Part of a small language model's weights: no biases in attention or MLP.
Each number is 128 + 24 x the weight over its row's rms, rounded and kept within 0 to 255. Layers, rows and columns count from 0. The size above them is the row's rms in percent of the matrix's.

# layer 5 MLP gate, 2368x896, rms 0.0321, rows 1171-1210, columns 224-279
size [102  99  97 103  98  94  96  95  99  99  99 105 102 100  95  97  92 103 106 137  98  95 104  94  99  99 100  99  98 104  96 107 101  98 103  98 103  97 103  98]
[[109 112 111  85 112 121 156 131 119 136 108 117 137 113 163 161  98 150  99 128 176 108 149 115 168 177 131 127  98 107 130 112 139 129  89 125 125 132 128 129  98  92  76 123  96 145 122 173  82 149 155 160 111 132 125 158]
 [102 121 175 147  94 136 173 114 103 110 132 133 134 104 173 182 164 101 122 145 158  73 149  91 136 107 168 137 160 102 132 152  98 132 103 155 114  99 146  65 131 142 132  70 121 114 121 119 104 137 122 142 124  91  93 149]
 [ 96 137 156 155 125 110 170 118 112 121 151 115 111 148 168 154 140 123 150 170 118 171 128 115 176 155 119  86 151 138  98 141 148 108 137 124 146 132 113 159 129  97  99 151 104 126 154 167 104  67 146 117 165 172 171 154]
 [125 118  84 178 134 106 121 108 104 113 135 102  97 144 148 120 126 111 110  90 161 136 138 148 122  90 131 127 166 121 152 145  97 147 146 104 153 115 106 138 104 161 131 129 106 164 103 131 143 134  85 138 145 102  97 129]
 [125 187 174 130 113 130 138 159 114 154 140 136 130 112 135  94 125 134 111 143 146 135 152 164 149 156 134 129 118 135 106 150 126 131 139 115 114 123  69 136 129 140 143 154 112 135 113  96 130 156 134 149 127 104 143 123]
 [ 84 126 155 128 109 110 117  59 127 138 153 167 129 125 167 171  63 112 144 143 156 117 147 152 123 124 102  92 144 170 126  99 132 169 143 188 127 175 173 126 125 116 133 114  87 127 130 137 143 100 129 102 130  99 113 136]
 [144 181 136 107 154  94 138 139 105 135 177 183 154 154 129  86 140 126  89  69 135 112 133 138 142 165 166  72 132 174 132 131 136 113 147 128 138 114 149 138  95  96 149 105 108 130 155 126 117 142 123  72 117  84 106 139]
 [138 104 103 118 174 123 122 166 153 119 127 143 114 108 128 125 166 143 131 154 107 141 124  87 133 144 100 125  81 155 154 193 151 155 137 118 167 132 128 124 133 139 108 118 145 140 154 142 129 138 145 137 136 174 129 119]
 [152 124 164 158 152 165 141 126 118 123 126  89 152 148  73 147 118 103 130 116 173 159 127 108 100 167 117 144  95 132 148 145 142 129 160 110 141  99 155 115 125 115  97 171 126 138 104 141  68 143 143 113 129 142 106 144]
 [178 141 143 109 138 128 124 147 135 137 120  78 169 122 145 149 141 107 126 127 160 149 135 108 124 104 135 139 132 139 132 150 113 117  73 106 112 114 108 152 113 108  66 141 109 124  75 118 103  75 140 156 110 117 149 112]
 [143 115 145 105 129 151 103  92 138 138  94 113 137 121 112 128 100 132 156 106  98 204 158 167 136 153 105 111 123 150 126  90  93 115  79 168 167 144 143 105 129 127 112 135 134 116 130 113 113 143 105 148 125 162  93 115]
 [149 148 124 125 165 126 137  99 103 132 125 107 119 151 135  59 159 132 127  99 111 127 145  97 151 130 103  94 117 129 152 123  91 137 126  90 164 109 115 126  97 107 121 106  97 143  95  85 168 176 130 153 141 147 137 118]
 [117 164 100 119 155  86 103 120  93 150 155 165  82 135  76 113 124 123  88 126 138 179 138 143 126 115 141 118 124 108 137 120  82 170 127 145 169 110  93 129 150 136 100  93  52 147 109 135 124 155  80 103 130 121 135 156]
 [131 122 113 158  66  99 166  90  95 131 142  73  86 130 156 104  85 105 133  91 132 122 158 113 122 151 115 110 140 114  95 158 134 135 122 130 104 130 120 174 124 140 127 170 153 128 147 127 161 115  91  72 172 104 115 119]
 [ 95 111 168 153 110 150  95 136 105 141 116 133 114 118 144 127 128 147 144 126 136  91 129 123 141 150 162 180 111 108 130 140 143 139 183 115 155  94 132 178 129 125  69 163 142 122 108 129 186 157 144 131  96 126 168 155]
 [116 172 130  99 153 187 122  92 111 133 119 144 154 147 107 111 118 119 156  93 129  83 146 142 132 122 135 147 139 139 158 142 152 104 121 120 145 162  80 163 127 109 128 165 106 156 122 123 143 136 145 125 120 101  56 138]
 [117 100 125 157 192 116 164 147 135 135 158  80 175 124 123 103 137  92 112 128 127 114 167 190 122 147 128 155 130 148 127  76  90 135 128 153 141 116 146 106 159 142 109 143 126 114 107 105 164 148 122 111 170 103 105 123]
 [104 114 155 136 173 136 120  97 135 152 133 176 139 119 142  96 138  66 125  72  92 138 150 125 126 151  84 155 105 144 139 131 161 139 133 131 152 154 120 116  91 138 101 100 125 155  80 114 106 148 107 122 123 148 127 109]
 [131 116 161 132 154 123 123 116 174 122 158 119 121 115 122 110 183 116 142 105 144 166 158 115 117 130 150 159 120 137 177 170 147 153 147  92 134 129  99 130 121 159 143  88 135  89 104 145  98 115 152 130 120 133 116 114]
 [ 98 141 141 136 127 123 110 102 142 139  98 133 138 143 157 122 107 139 128 128 151 117 134 134 139 116  91 104 137 167 143 131 115 144 133 125 150 141 126 114  98 133 134  95  92 119  88 111 134 137 134 130 133 112 127 122]
 [168 139 174 160 148 112 111 139 155 128 106 100 104 133 170 164  92 142 170 108 110 116 155 130 123 132 162 107 125 131 136  88 108 155 135 140 147 146 136 145 125 115 123 121 175 130 121  93 115 134 127 111 170 125 156  89]
 [ 98 144 143 154 140 160 136 131 109 111 150 116 128 140 107 191 114 111 125 144 118 141 112 156 109 127 158 116 146 118 123 126 137 144 137 142 135 170 108 135 145 120 173 141 138 126 131 155 114 143 165  82 108 117 122 124]
 [117 107 181 121 105 123 121 109 143 138  97 120 108 120 121 107 111 147 100 127 135  90 176 143 114 144 127 116  73  89 118 170 149 128 112 124 172 162 168  84 128 131 107 139 100 170 105 142 127  84 120 125 146 151 157 104]
 [168 120 135 126 109 131 113  98 150 107 158 108 141 143 127 157  96  99 117 133 167 129 115 105 126 116 159 116  96 136 118 139 158 133 114 127 138 103 137 147 150 106 133 129 169 163 128 134 137 128 137 114 121 131 139 178]
 [116 122 141  88 107 154 121 137  91 111 125 143  93 102 157  99 111 125  92 121 111  99 114 106 156 120 119 103 143 139 185  89 129 123 188 117 110 113 119 141 109 134 163 128 146 133  86 164 129 134 135 113 125 109 174 123]
 [164 133  68 115 130 150 113  98 115 106 134 134 132 108 106 151 126 132 101 123 186 146 180 144 138 125 125 129 146 112 154 124 113 132 115  89 103  93 117 132 115 106 100 164 101 148 107 158 128 122 143 133 154 141 141 121]
 [134 106 109 169  99 111 134  72 135 119 129 102 103 191 131 114 105 142 169 131 129 160 131  93 158 148 128 121 101 146 175 139 110 113 151 112  90 141 126 147 154 147 168 134 106  92 101 141  77 137 166  93  76 154 130 144]
 [113 128 124 153 117 134  98 129 129 151 152  97 153 123 160 150 133 158 148 117 128 132 135 144 110 119 118 142 114 185 111 138 111 137 135 113 114 121 105  93 131 127 157 150 176 127 143  88 143  85 101 106 128 113  94 143]
 [114 121 150 118 136 138 103 142 113 136 146 186 161 131 115 120 120 121 109 147 145 112 140 116 146 125 116 168 137 174 132 123 129 136 138  99 136 125 133 116 138 139  92 119 122 118 129 132 105 110 146 125 124 171 107 114]
 [151 104  82 124  91 112 161 168 123 111  97  89 139 127 111 118 116 135 141 124 105 120 126 168 113 128 107  91 158 136 141 139 128 131 150 115 109  73 128  93 108 128 116 149 128 154 128 135 110 143 145 118 150 132 141 157]
 [144 117 119 115 142 128  97 134 118 156 141 126 113 112 105 143 123 128 139 166 107 185 142 119 182 176 126 143 115 131 150 131  99 137 113 137 144 124 131 179 146 109  95 123 108 119 133 106  85 159 128 128 110 177 148  98]
 [144 131 108 135 164 134 102 129 140 134 134 188 117 172 104  98 131  71 151 110 138 158 161 137 137 161 116 105 137 130 124 125 100  97 158 161  98 138 104 135 145 125 151  85  98 114 114 151 126  89 136 113 110 127 133  53]
 [143 105 154 128 157 159  93 109 130 105 137 104 121 172 126 136 153 132 127  87 104 131 168 135 123  63 204 131 126 141 126 120 101 148 121 113 124 101 133 159 105 166 112 151 147 175 123 117 148 185 152 186 154 125  93 158]
 [156 122 118 123 157 125 116 139 162  93 127 129 166 127  56 157 149 134 117 149 130 138 109 138 136 164 133 102 189 133 154 132 160 175 121 114 108 140 104 148 108 108 124 153 153 129 127 113  78 160 150 117 119  98 124 100]
 [129 126 109 103  94 147 146 122 159 143 135 162 117 104 142 124 113 135 140 125 145 128 111  90 113 101 111 129 147 145 147 134 142 118 140 120 151 102 152 138  87 105 119 117 116 120 151 121 125 125 162 124  99  71 139  94]
 [103 139 138 134 126 128 144 103 123 116 123  98 174 105 118 134 153 112  86 141 132 109 110 146 131 138 104 123 102 122 160 157  83 138 142 151 110  97 146  97 127 119 118 146 117 125 109 133 125 145 121 104 115 123 138 166]
 [116 148 119 122 107 137 109 140  95 127 176  99 157 176 112 100  89 125 116 135 118 101 119 131 139 160 127 148 179 117 132  85 122 134 100 102 155 142 110 154 132 111 126 112 167  70 183 134 141 142 119 133  94 127 130 151]
 [111 100  61 133 132 103 113 119 135 135 147 103 119 136 192 126 116 104 121 129 140 155 115 117 151 122 146 129  93 101 126 145 138 121 140 127 134 145 126 138 159  75 158 129 140 144 113 112 150 125 180 146 125 157 123 171]
 [130 139 147 148 111 139 168 178  84 148 118 119  77 136 101 116 146  97 100 144 114 152 142 131 132 122  62  99 139 108 169 110 188 132 141 122  81  97 139  90 103 127 162 116 118 117 130 150  81 125 113  94 129 146 107 113]
 [164  84 171 168 119 174 100 203  91 129 129 145 100 110 150 135 149 122 104 142 116 136 107 115 124  91 146 150 151 117 105 131 149 155 114  78 128 138 107 108 118 122  99 128 126 135 162 102 138 133 161 109 139 123 157 145]]
# layer 5 MLP up, 2368x896, rms 0.0327, rows 1171-1210, columns 224-279
size [103  99 102 101  99  96  99  92 100  98  97 101 101  93 100  99  92 100  97 120 103  93 101  99  99  96 102 101  96 103 102  97 102 100 102  97 103  95  99  95]
[[116 145 141 165 128 118 114 161 142 112  97 137 111 116 152 131 120 149 128 129 136 137 114 149 135 148  95 142 146 123 190 108 103 171 152 161 159 129 127 134  89 135 147 115 104 124 139 165 110 110 101 138 112 162 104  98]
 [ 85  99  73  88  88 116 112 138  94 153 130 119 158 122 127 118 123 118 160 162  99 142 113 161 164  89 111 115 117 118 126 120 178 151 120 126 112 133 117 113 124  74 158 134  93 124 144 117 113 133 140 135 130 166 127 154]
 [151 153 141 149  78 132 130 173 101 156 108 136 153 128 137 125 186 138 136 137 112 116 167 123 117 103 125 124 136 190 114 155 110 121 144  82 123  93 145 196 132 148 129 145 117 109 117 132 173 124 127 110 100 125 118 107]
 [113 104 135 159 106 152 123 133 124 119  93 115 119 133 130 100 110 113 113 156 145 105 131 142 113 102 167 138 121 160 127 148 201 115 124 144 108 150 157 130 143 106 126  92 122 122 147 160 140 122 196 129 151 132 183 144]
 [121 151 184 181 174 103 129  88 139 105 137 169  79 127 114 101 113 141 112 152 141 145 143 139  83 131 119 131  63 117 117 125 152  81  72 108  95 145 100 124 126 103 161 150 134 122  96 141 117 125 168 138 134 171 150 130]
 [158 109 145 136 141  96 125  98 118 130 113 164 141 170 142 109 120  71 148 107 126 125 118 120 111 159 125 159 165 146 138 108 140 161 149 140 142 137 110 138 146  90 146  84 134 174 144 146 118 174  94 120 139  80 155  85]
 [ 78 121 107 148 136 157 133 166 135 105 134  94 114 139 109 128  85 102 100 150  92 134 157  87 139 106  93  95 114 137 108 146 167 132 147  71 132 112 101 120 135 148 141  91 116 128  98 130 153 164 125 103 121 160  88 120]
 [167 125 119  95  90 147 134 141 140 136 146  72  97 117 120  72 102  91  80 141 142 108 137 152 116 178 138 140 139 121 126 116 105  57 120 134 110 106 134 149 131 113 115 117 167 110 163 117 119 130  96 104  69 124 117 136]
 [ 74 152 158 151 156 149 126  95 140  87 135 129 115 108 151  83 134 194 118 162 132 141 122 105  90 165 154 110 109 131 126 149 118 153 117 120 136 166 117 131 165 109  96  99 114 129 140 121 118 102 152  99 162 148 106 106]
 [109 119 127 125 108 131 134 162 164 180 135 104  77 134 179  87 124 146 129 127 104 122 101 140 143 135 115 121 123 151 143  87 135 131 185 127 111 163 133 100 178 147 150  81 101  63 132 142 121 122 135 113 158 135 125 106]
 [127 175 138 125 119 129 110 147 114 106 180 131 163 119 145 161 148 118 116 141 149 102 104 148 101 100 140 110 121 164 129  95  92 103 126 129 140 119 145 159  95 145  86 133  95 123 129 121 137 154 137 135 158 164 127 102]
 [ 85 112 125 121 141 130  96 160 140 163 114 111 119  79 152 131 125 128 139 181 139 128  84 168  91 160 110 140 140 128 118 117 104 122 106 136 119 120 181 125 156 160 123 142 130 139 157 128 113 105 125  85 175 123 128 148]
 [114 107 108 176 110 171 157 155 121 126  84 132 139 122 184 157 135 145 134 141 105 104 160 133 115 118 127 116 126 152 121 152 113 135 114 101 168 139 153 129 123  98 156 138 123 107 144 140 142 145 133 137 148 125 140 142]
 [158 141 110 158 113 117 129  97  84 144 115 105 132 132  88 107  99 117 103 187 117 133 148 105  93 146  97  86  93 125 123 132 104 110 112 101 109  75 137 127  99 117  96  81 125 150 112 121 125 120 136 119 150 104 149 115]
 [108 129 170 144 160 125 164 101 132 103 151 158 177 150 138 128 148 119 119 132 102 135 162 135 167 136 137 128 124 168 124 118 137 122 156 112 171 155 117  86 111 120 156 103 150 107 132 118 150 112 114  84 106  96 135 150]
 [132 142 152 131  98 108 122 118 115 128 145  78 121 150 101 123 165  82 107  91 121 134 160 131 152 140 140  91 116 153 117 128 145 146 134 140 106 134 122 134 117 163 156 120 139 147 158 135 143 130 128  96  92 102 146 142]
 [149 125 122 141  87 132 114 133 105 126  96 146 112 155 154 157 106 129 110 115 140 136  91 114  88 112 148 126 162 125 135  90 195 113 106 110 116 146 124 145 138 153 143 173 108 116 113 133 111 168 125 121 119 163 124 167]
 [130 128 150  93 179 150 101 127 133 123 178 158 159 129 130 138  93 156  85 164 126 147 141 130 123 148 124 124 118 121 136 132 117 147 110  93 117  96 137 118 137 126 159 140 169 102 119 157 104 126  79 149 133 104 111 126]
 [124 127 153 132 126 109 138 144 152 152 114 110 125 154 105 124 131 121 107 128 148 135 125 100  98 116 105 119 134 121 117 165 142  90 140 112 129 118 142 118 153 137 154 121  70 135 123 142 138  93 147 174 109 142 105 131]
 [134 143 109 147 150 153 143 173 116 140 145 140 116 132  88 134 192 128  95 135 140 165 151 119 161 124 128 118 114 105 147 139 132  96 149 147 162 129 116 124 148 142 116 152 150 107 147 134 110 116 130 108 160 121 145 127]
 [112 154 134  96 156 152 110 119 157 153  95 130 121 140 167 157 115 125 167 143 122 157 129 150 147  90 127 157 109  90 141 164 126 112 132 153 100 166 145 150 126 141 100  92 140 136 142 138 109 134 131 127 169 154 191 145]
 [107 109 152 168 121 149  58 139 132 103  93 130 121 174 110 115 109 100 121 125 114 153 120 132  91  93 115 120 122 160 143 133 173 164 110 111 102 103 151 116 107 160 118  90 104  71 115  75 142 118 113  70 150 112 108 120]
 [115 120 111 139 126 145  96 133 126 124 132 128 135 126 114 131 103 121 135 108 105 117 153 123  94 122  96 127 104  89 132 110 155  86 131 110 157 144 132 112 122 135 118 144 141 136  99 121 113 111 119 104 138 118 111 119]
 [137 121 104 129 161 112 113 102 113 143 111 112 120 154 117 139  96 134 124 159 148 108 135 128 123 137 171 108 124 130 126 157 100 162 113 163 138 122 159 103 110 111 138 139 118 149 160 138 143 132 151 122  97 116 151 153]
 [120 169 101 108  86 116 158 134 171 142 102 132 100 143 105  69 139  95  88 127 107 130 122 120 155 149  99 102 114 123 120 131 134 115 134 128 147 128 127 135 132 144  75 113 121 147 152 100 139 126 162 112 115 144 145 160]
 [130 176 121 139 172 147 118 169 109 113 158 126 122 122  90 181 125 174 143 126 175 125 155 141 121  92 123 109 147 111 104 119  89 110  90 120 102 128  93 144 123 127 174 110 171 132 135 114 129 103  93 131 149 132 148 101]
 [124  95 110 116 135 187 165 117 119 127  91 152 129 148  61 119  84 170 109 138 165 133 130 112 111 122 130  98 129  84 116 136 125 134 123  98 173  89 146  89 161 109 162  94 150 167 103 124 136  75 116 145 144 118 174 152]
 [114 144 151 146 126 113 168 161 122 134 130 117 139  97 125 156 106 141 131 122 184  79 102 149 118 133 137 110 176 106 119 184 126 127 135 161 106 101 126 153 112 154 147 168 118 130 107  84 105  94 141 126 102 127 131 134]
 [108 143  82 118  83 124 162 103 166 143 145 139 103 100 118 112 108 112 143 172 124  84 107 165 124 157 140  57 153 137  98 144 151 125  98 174 121 105 103 131 159 100 118 107  84 144 100 139 128 134 180 103 165 134 137 140]
 [139 145 121 115 136 126 139 142  89 105 118 187 124 123  91 139 126 164 149  91 108 137 151  92 133 108 131 158 109 108 151 150 147 172  88 151 140  96 124 121 103 117 158  79 169 193 139 168 177 112 116 122 110 117 136 143]
 [143 100 135 131 130 139 130 148 102 212 140 143 115 134  79 115 113 135 157 136 129 150 126 107 185 121 161 111 142  97 171 136 104 142 109 121 118 109 131 121 120 158  77 112 148  80 116  96 123 165 109 130 128 104 143 153]
 [159 141 113 119 117 136 157  83 137 157 169 150 100 122 117 157 160 103 133 153 116 111 114 104 129 101 120  82 124  94 104  99 136 172 144 147 126  77  96  97 120 204 103 135 142 153 146 126 115  79 108 151 138 156 127 117]
 [ 88 138 171 166 101  95 130 158 103 124 125 105 124 149 131 143 117  76 126 127 164 109 101 127 182 117 169 171 153 113 144 131 132 160 162 166 136 149 128 112 128 129 161  99 130 112 157 165 108 149 108 160 144  89 151 156]
 [150 128 106  96  88 136 171 117 107  79 117 153  94 175 134 146 132 141 118 148 139 162 104 164 114 102 131 137 152 146 150  99 130 145 129 133 119 125  90 139 158  80 124 129 106 131 190 150 135 114 121 108  96 133  85  89]
 [113 140 117 136 110 131 134  93 106 136 166 185 116 127 140 114 102 139 162 149 125 120 139 109 144 117 119 139 147 147 158 115 136 169 140  86 127 109  93 154 118 150 138 120 150 129 144  91  87 111 130 169  72  80 138  71]
 [112 140 123 140 145 155 120  91 142 114 124 127 112 119 112 141 148 170 123 159 138  85 161 140 162 127 117 153 127 122 145 130 120 149 154 126 115 155 127 182 146 102 111 133 112 139 132 125 125 138 146 136 135 125 148 129]
 [112 144 140 143 162 115 165 117 133 115 135 100 146 144 116 138 148 122 175 105 125 158 156  85 118 117 157 115 136 157 141 120 143 124 151 156 117 151 123 160 161 107 137 139 153 150 102 159 149 163 114 142  92 128 158 124]
 [125 136 101 122 134  88 123 138 135 176 142 124 133 145 126 152  89 123 105 136 124 134 116 140 122 119 109 141 167 154 107 101 104 138  90 133 147  81  98 128 121 165 114 118 145 155 140 117 136 107 101 108 149 140 140 121]
 [149 128 138 133  95 182 115  82 129 105 133 134 132 128 109  93 110 145 148 112 109 139 104 145 145  81 151 105 132 106 140 127 116 161 150 147 111 112 109 144 108 112 110 137 116 139 127  92 142 112 148 113 121 126 153 159]
 [112 117 111 119 115 158 152 137 115 137 133 118 159 111 127 157 153 140 126  96 121 152 136 138 150  98 116 121  94  94 173 124  78 139  81 135 179 137 120 126  88 168 114 102 140 155 142 161  88 161 146 155 149 147 146  93]]
# layer 5 MLP down (transposed), 2368x896, rms 0.0318, rows 1171-1210, columns 224-279
size [103  96 101 103  98  99 100  90  99 100  97 105 100  99 102  99  96 101  99 113  97  99 104 102  99 101  97 102 101 103  99 104 100  99 103  97 102  93 100  95]
[[127 173 125 136 154 106 120 128 123 103 135 156 135 144 135 114  79 112  95 114 145 121 154 148 144 126 102 128 161 132 134 157 137 139 115 119 158 125 155 141  99 143 142 154 103 106 170 134 108 143 151 140  94 149 113 112]
 [165 153 145 153 165 143 104 106 126 180 138 148 125  85 139 120 127 108 159 105 126 157  91 146 106  94 111 129 112 106 129 160  95  99 128 103 122  98 121  96 148 115 163 120 130 127 170 117 132 107  81 129 113  56 155 144]
 [128 139 109 132  83 120  85 137  94 136 108 105 112 130 126 114  63 126 103 179 149 113 146 134 105 118 116 170 127 151  77 102 144 105 128 123 112 112 132 138 121 146 162 166 101 134 110 144 128 136  88 129 113  91 178  98]
 [165 119 133 127 129 127 104 117 137  62 126 149  76 116  74  71 103 117 130  90 120 140 106 127 119 138 139 143 153 103 137 158 109 149 135 131 124 153 134 138 128 108 170  94 141 136 124 152 155  98 148 105 110 132 156 103]
 [146 168 119 134 146 103 129 115 168 115 134 142 155 131 157 139 114 145 115 111 125 111 160 124 143  97 118 154 115 134  90  87  80 113 141 130 106 136 132 107 115 157 135 121 114  97 154 152 130 129 141  92 150 113 156 128]
 [119 134 129 120 130 159 157 106 153 114 128 110 121 127 150 151 104 188 122  88 126 118 120  97 140 135 149 153 146 181 113 160 122 144 131 177 134 121 158 143 127 140 178  92 113 144 127 159  73 133 134 116 119 100 147 129]
 [112 114 122 176 133 155 142 145 118 150 112 103 113 152 184 130 124 141 140  70 135 149 123 138 124 150 109 115 200 105 149 132 138 127 114  83 135  99 124 123 132 139 154 117 153 112 101  99 125 132 135 163 100 118 133 139]
 [105 149 122 166 156 110 115 161 114 112 149 138 150 110 111 116 186 133 129  93 138  90 118 106 121 154 117 142 137 151 166 152 164 151 106 123 114 168 145 149 170 146  97 113  93 149 122 151 107 141 147 156 126 141 172 152]
 [130 102 132 164 141 122 105  95 115 145 111  91 102 148 121 154 125 159  94 160 140 151 148 139  95 127 170 143 164 139 166 152 103 223 134 161 145 137 139 137 107 122 130  87 165 146  99 150 120 119 158 122  77 130 103 156]
 [146  72 114 125 133  74 119  92 141 107 179 165 152 180 118  94 125 150 111 163 112  96 143 133 112 112 150 115 141 101  98 124 168 114 169 105 147  82  98 106 120  94 140  95  78 108 107  92 145 132 111  87 155 121 118 131]
 [129  96 137 101 140 142 112 139 156 130 116 148 159  91 174 174 166 107 112 127 145 172 150 130 124 132 115 142 124 125 109 114 144 101 143 145 120 135 124 104 136 150  98 144 155 112 158 138 119 102  59 125 151 114  93  98]
 [170 152 139 110 107  96 197 147 132 133  96  96 112 139 157 173 120 130 186 150 109 136 123 110 153 134 160 127 131  92 121 138 117 106 108 137 146 144 129 178 102 115  74 134 138 136 121 153 124 116 139 148 154 139 107  91]
 [ 98 128 118 140 127 135 131 122 123 144  53 135 101  98 101 116  86 139 151 106 134 110 127 129  89 132 146 126 126 121  99 143 117 108 147 119 130 130 178 116 158 135 152 133 140 134 117 122 151 124 101 116 151 155 153 145]
 [132 140 145 121 131 153 142 132 142 136 185 180 162 138 128 145 119 139 106 124 131 119 102  97 147 158  74 145 119  97 125 134 102  98 106 117 109 152 160 146 132 143 113 112 121 173 148 126 127 115  93 116 117  78 129 110]
 [112  93 137 172 120 101 106  92 120 111 140 108 142 154 136 118 171 152 131 182 133 103 130 130 124 119 143 142 145 121  90 152 134  92 125 176 144 112 134  88 106 148 136 138 138 134 127  89 105 131 103 135 115 100 109 128]
 [142 125 150 137  88 103 134  93  75 152 100  64 132 128 153 131 150 154 131 134 121 159  96 155 156 136 110 166 146 133 120  90 128 128 139 100 108  98  93 136 114 148 139 102 158 129 142 105 146 133 131 113 140  88 118 115]
 [121 161 135 149 110 134 142 131 139 114 122 129 159 152 110 137 137 147 121  80 130 135 155 122 150 143 101 113 119 122 134 143  76  86 128 112 127 159 105 141 137 171 112 144 127 126 129 162 134 142  95 117 150 138 132  82]
 [140 142 112  97 113  75 138 124 123 107 136 146 148  85 121 132 177 136 135 163 134 149 152  60 122 104 118  91 132 146 123 167 114  82 124 106 134 154 144 136 138 134 118 166 164 136 153 113 126 119 140 131 116 119 155 127]
 [134 141 109 119  86  99 150 127 148 150  97 152 100 112 124 132 122 139  67  89 179 100 159 134 103 128 146 146 115 114 139 128 159 121 128 141 112 125 136 119 137 101 148  95 119 118 101 124 116 160 139 148 147 135 111 122]
 [167 151 145 175 125 126 130 113 139 143 141 133  90 107 135 119 149  96 130 130 106 125 116 103  82 112 130 166 136 109 135 143 145 110  93 128 134 136 138 108 142  87  94 146 118 158 178 138  99 138 105 115 131  70 125 138]
 [147 172 220 113 159 158 131  91 148 136 141 151 113 189  77 134 131 134 161 128 117 125 127 122 165 104 174 159 103 146 132 129 115 121 113 133 116 143 110 130 118 110 124 131 174 146 121  97  95 146 127 108 146 108 165 165]
 [165 150  88 164 149 138 175  79 134 113  84 115 128 102 107 159 106 145 112 134 161 121 144 156 154 172 135 148 145 164  95 151 157 151 137 150 120 120 160 112 151 145 142 123 147 122 136 107 136 151 112 151 115 147 118  99]
 [ 93 125 140 112 122 133  85 131 129  95 140 145 121 122 124 158 137 164 131  95 121 127 148 149 141 129 117  94  99 172 113 124 131 136 143 113 147 107 116  83 126 138  71 107 123  97  52 143 126 126 162 171 126 116 117 120]
 [113 148 109 141 125 107 101 123  78 158 141 116 183  95 119 125 136 120  99 127 175 101 136 125 106 162 124 159 127 129 148 101 171 129 140 172 122 136 174  91 138 131  91 128  57  96 122  90 116 138 121 135 119 113 139 120]
 [115 151 135 166 108 138 122 139 147  87 125 160 145 130 154  99 141 117 147 121  95 133 118 141 126 114 130 122 151 153 107  90 161 141 143 144 142 124  65 118 121 141 115 103 135 141 131 122 134 146 131 132 147 147 125 146]
 [154 138 148  91  96 140 142 105 153 134 124 145 133 148  98 115 125 107 110 139 129 161 116 117 160 106  99  85 128 161 109 124 105 160 137 142 133 184 104 120 148 118 140 100  88 145 116 115  99 143 151 131 108 145 130 145]
 [124 114 146 114 133 142 131 117 200 155 119  48 112 140 114 128 158 156 134 123  89 170 159 143 154 121 162 151 161 130 121  86 118 120 140 112 166  69 160 159 137 120 165 140 150 129 148 144 118 113  83 122 147 152 120 111]
 [115 154 117 101 134 119 111 125 117 110 104 123 101  92  79 132 116 127 145 117 150 130 145 135 112  76  98 126 124 115  65 185 136 104 134 146  86 129 152 129  96 126 154 179 130  91 145 129 179 120 135 102 133 120 167 111]
 [139 143 140  87 119  75  85 112 142 128  86 140 133 141 149 130 138 144 126 129 148 131  92 174  92 142 150 125 166 125 131 163 176 112 118  81 152 126 113 131 136 102 119 123 181 111 120 141 133 170  93 113 104 164 128 111]
 [109 131 156 139 134 140 133 129 134 131 127 141 112  87 127 124 153 141 132 116 144 107 132 120 113 125 108  84 176 120 129 165 139 151 124 100 122 144 136 153  85 119 139 112 161 195 148 185 138 138 141 137 164 120 132 150]
 [131 116 142 127 131 135 103 108 132 121 143 127  87 134 163  98 131 105 134 176 112 152 114  99 135 183 139 106 120 102 141 149  99 154 148 145 169  92 136 120 136 118 137 107 122 106 111 111 163 142 128 137 153 106 158 105]
 [110 124 128 146 118 142 114 107 128 103 159 135  96 161 124 155  82 105 118 122 125 147 150  97 108 133 116  80 129  97 144 111 124 128 157  89 115  81 119 124  59 160 136 138 117 102 168  98 125  67 157 104 130 139 166  79]
 [ 96  90 110 117 151  82 152 107 113 127 109 126 139 153 128 160 157 161 123 109 156 113 185 142 127 163 117  89 120 103 110 120 128 148 126 151 172 114  93 129 115 126  87 136 129 130 120 118 102 114 123 160 101 139  86 137]
 [105  93 167 125 150 129 139 133  96 118 112 151 133  99 136 109 156 135 144 160  99 122 176 167 119  82 116 138 145 153 148 116 134 127 119 139 162 131 125 103 165 101 102 116 106 104 184 158 167 171 135 163 176 115 117 119]
 [107 123 101 101 133  82 148 147  92 100  97 127  87 127 158 137 168 103 130 118 127 123 164 105 117 119 128 167 137 139 162  71  92 124 132 111 144 137 115  84 158 154  83 116 169  96 151 104 143 119 150 136 125 111 115 133]
 [128 128  91 102 113 129 147 131 139 112  94 135 125 134 121  91 143 146 134 127  94 101 130 104 108 127 130  83 129 125 140 138 135 118 165  84 107 145 122 105 132  78 136 107 138 193 112  91 144 125 110 156 116 154 116 166]
 [154 140 104 119 120 136 168 102 140 183 130 118 152 101 144 121 107 111 113 153  69 142 145 103  63 118 107 163 109 113 121  74 159  92 129 109 129 141 131 115 147 123  98 115 168 172 130 146 138 127 150 115 129 114 178 200]
 [131 119 117 110 131 107 132 139 131 114 131 133 119 136 107 108 134 129 113 108 158 127 133 126 157 116 133 112 122 133 153 105 101 113 134 151 121 145 119 109 134 162 123 152 156 143 104 122 176 123 120 160 118 130 114 119]
 [155 159  99 140 135 124 163 141 159  90 103 132 131 109 110 141 100 130 121 179 138 114  90 155 139 177 173 126 125 166 114 106 104 167 156 111 129 145  72 163 150 136  94 142 122 174 121 116 116 135 148 174 177 115 153 147]
 [120 128 110 130 143  95  87 124 145 158 145 111 127 136 133 107 139 117 149  96 135 126 162 119 131 111  97 104 136 129 126 130 130 152 144 149  67 118 136 135 153 133 151  98 144  89 147 193  82 144  84 117 122 124 131  98]]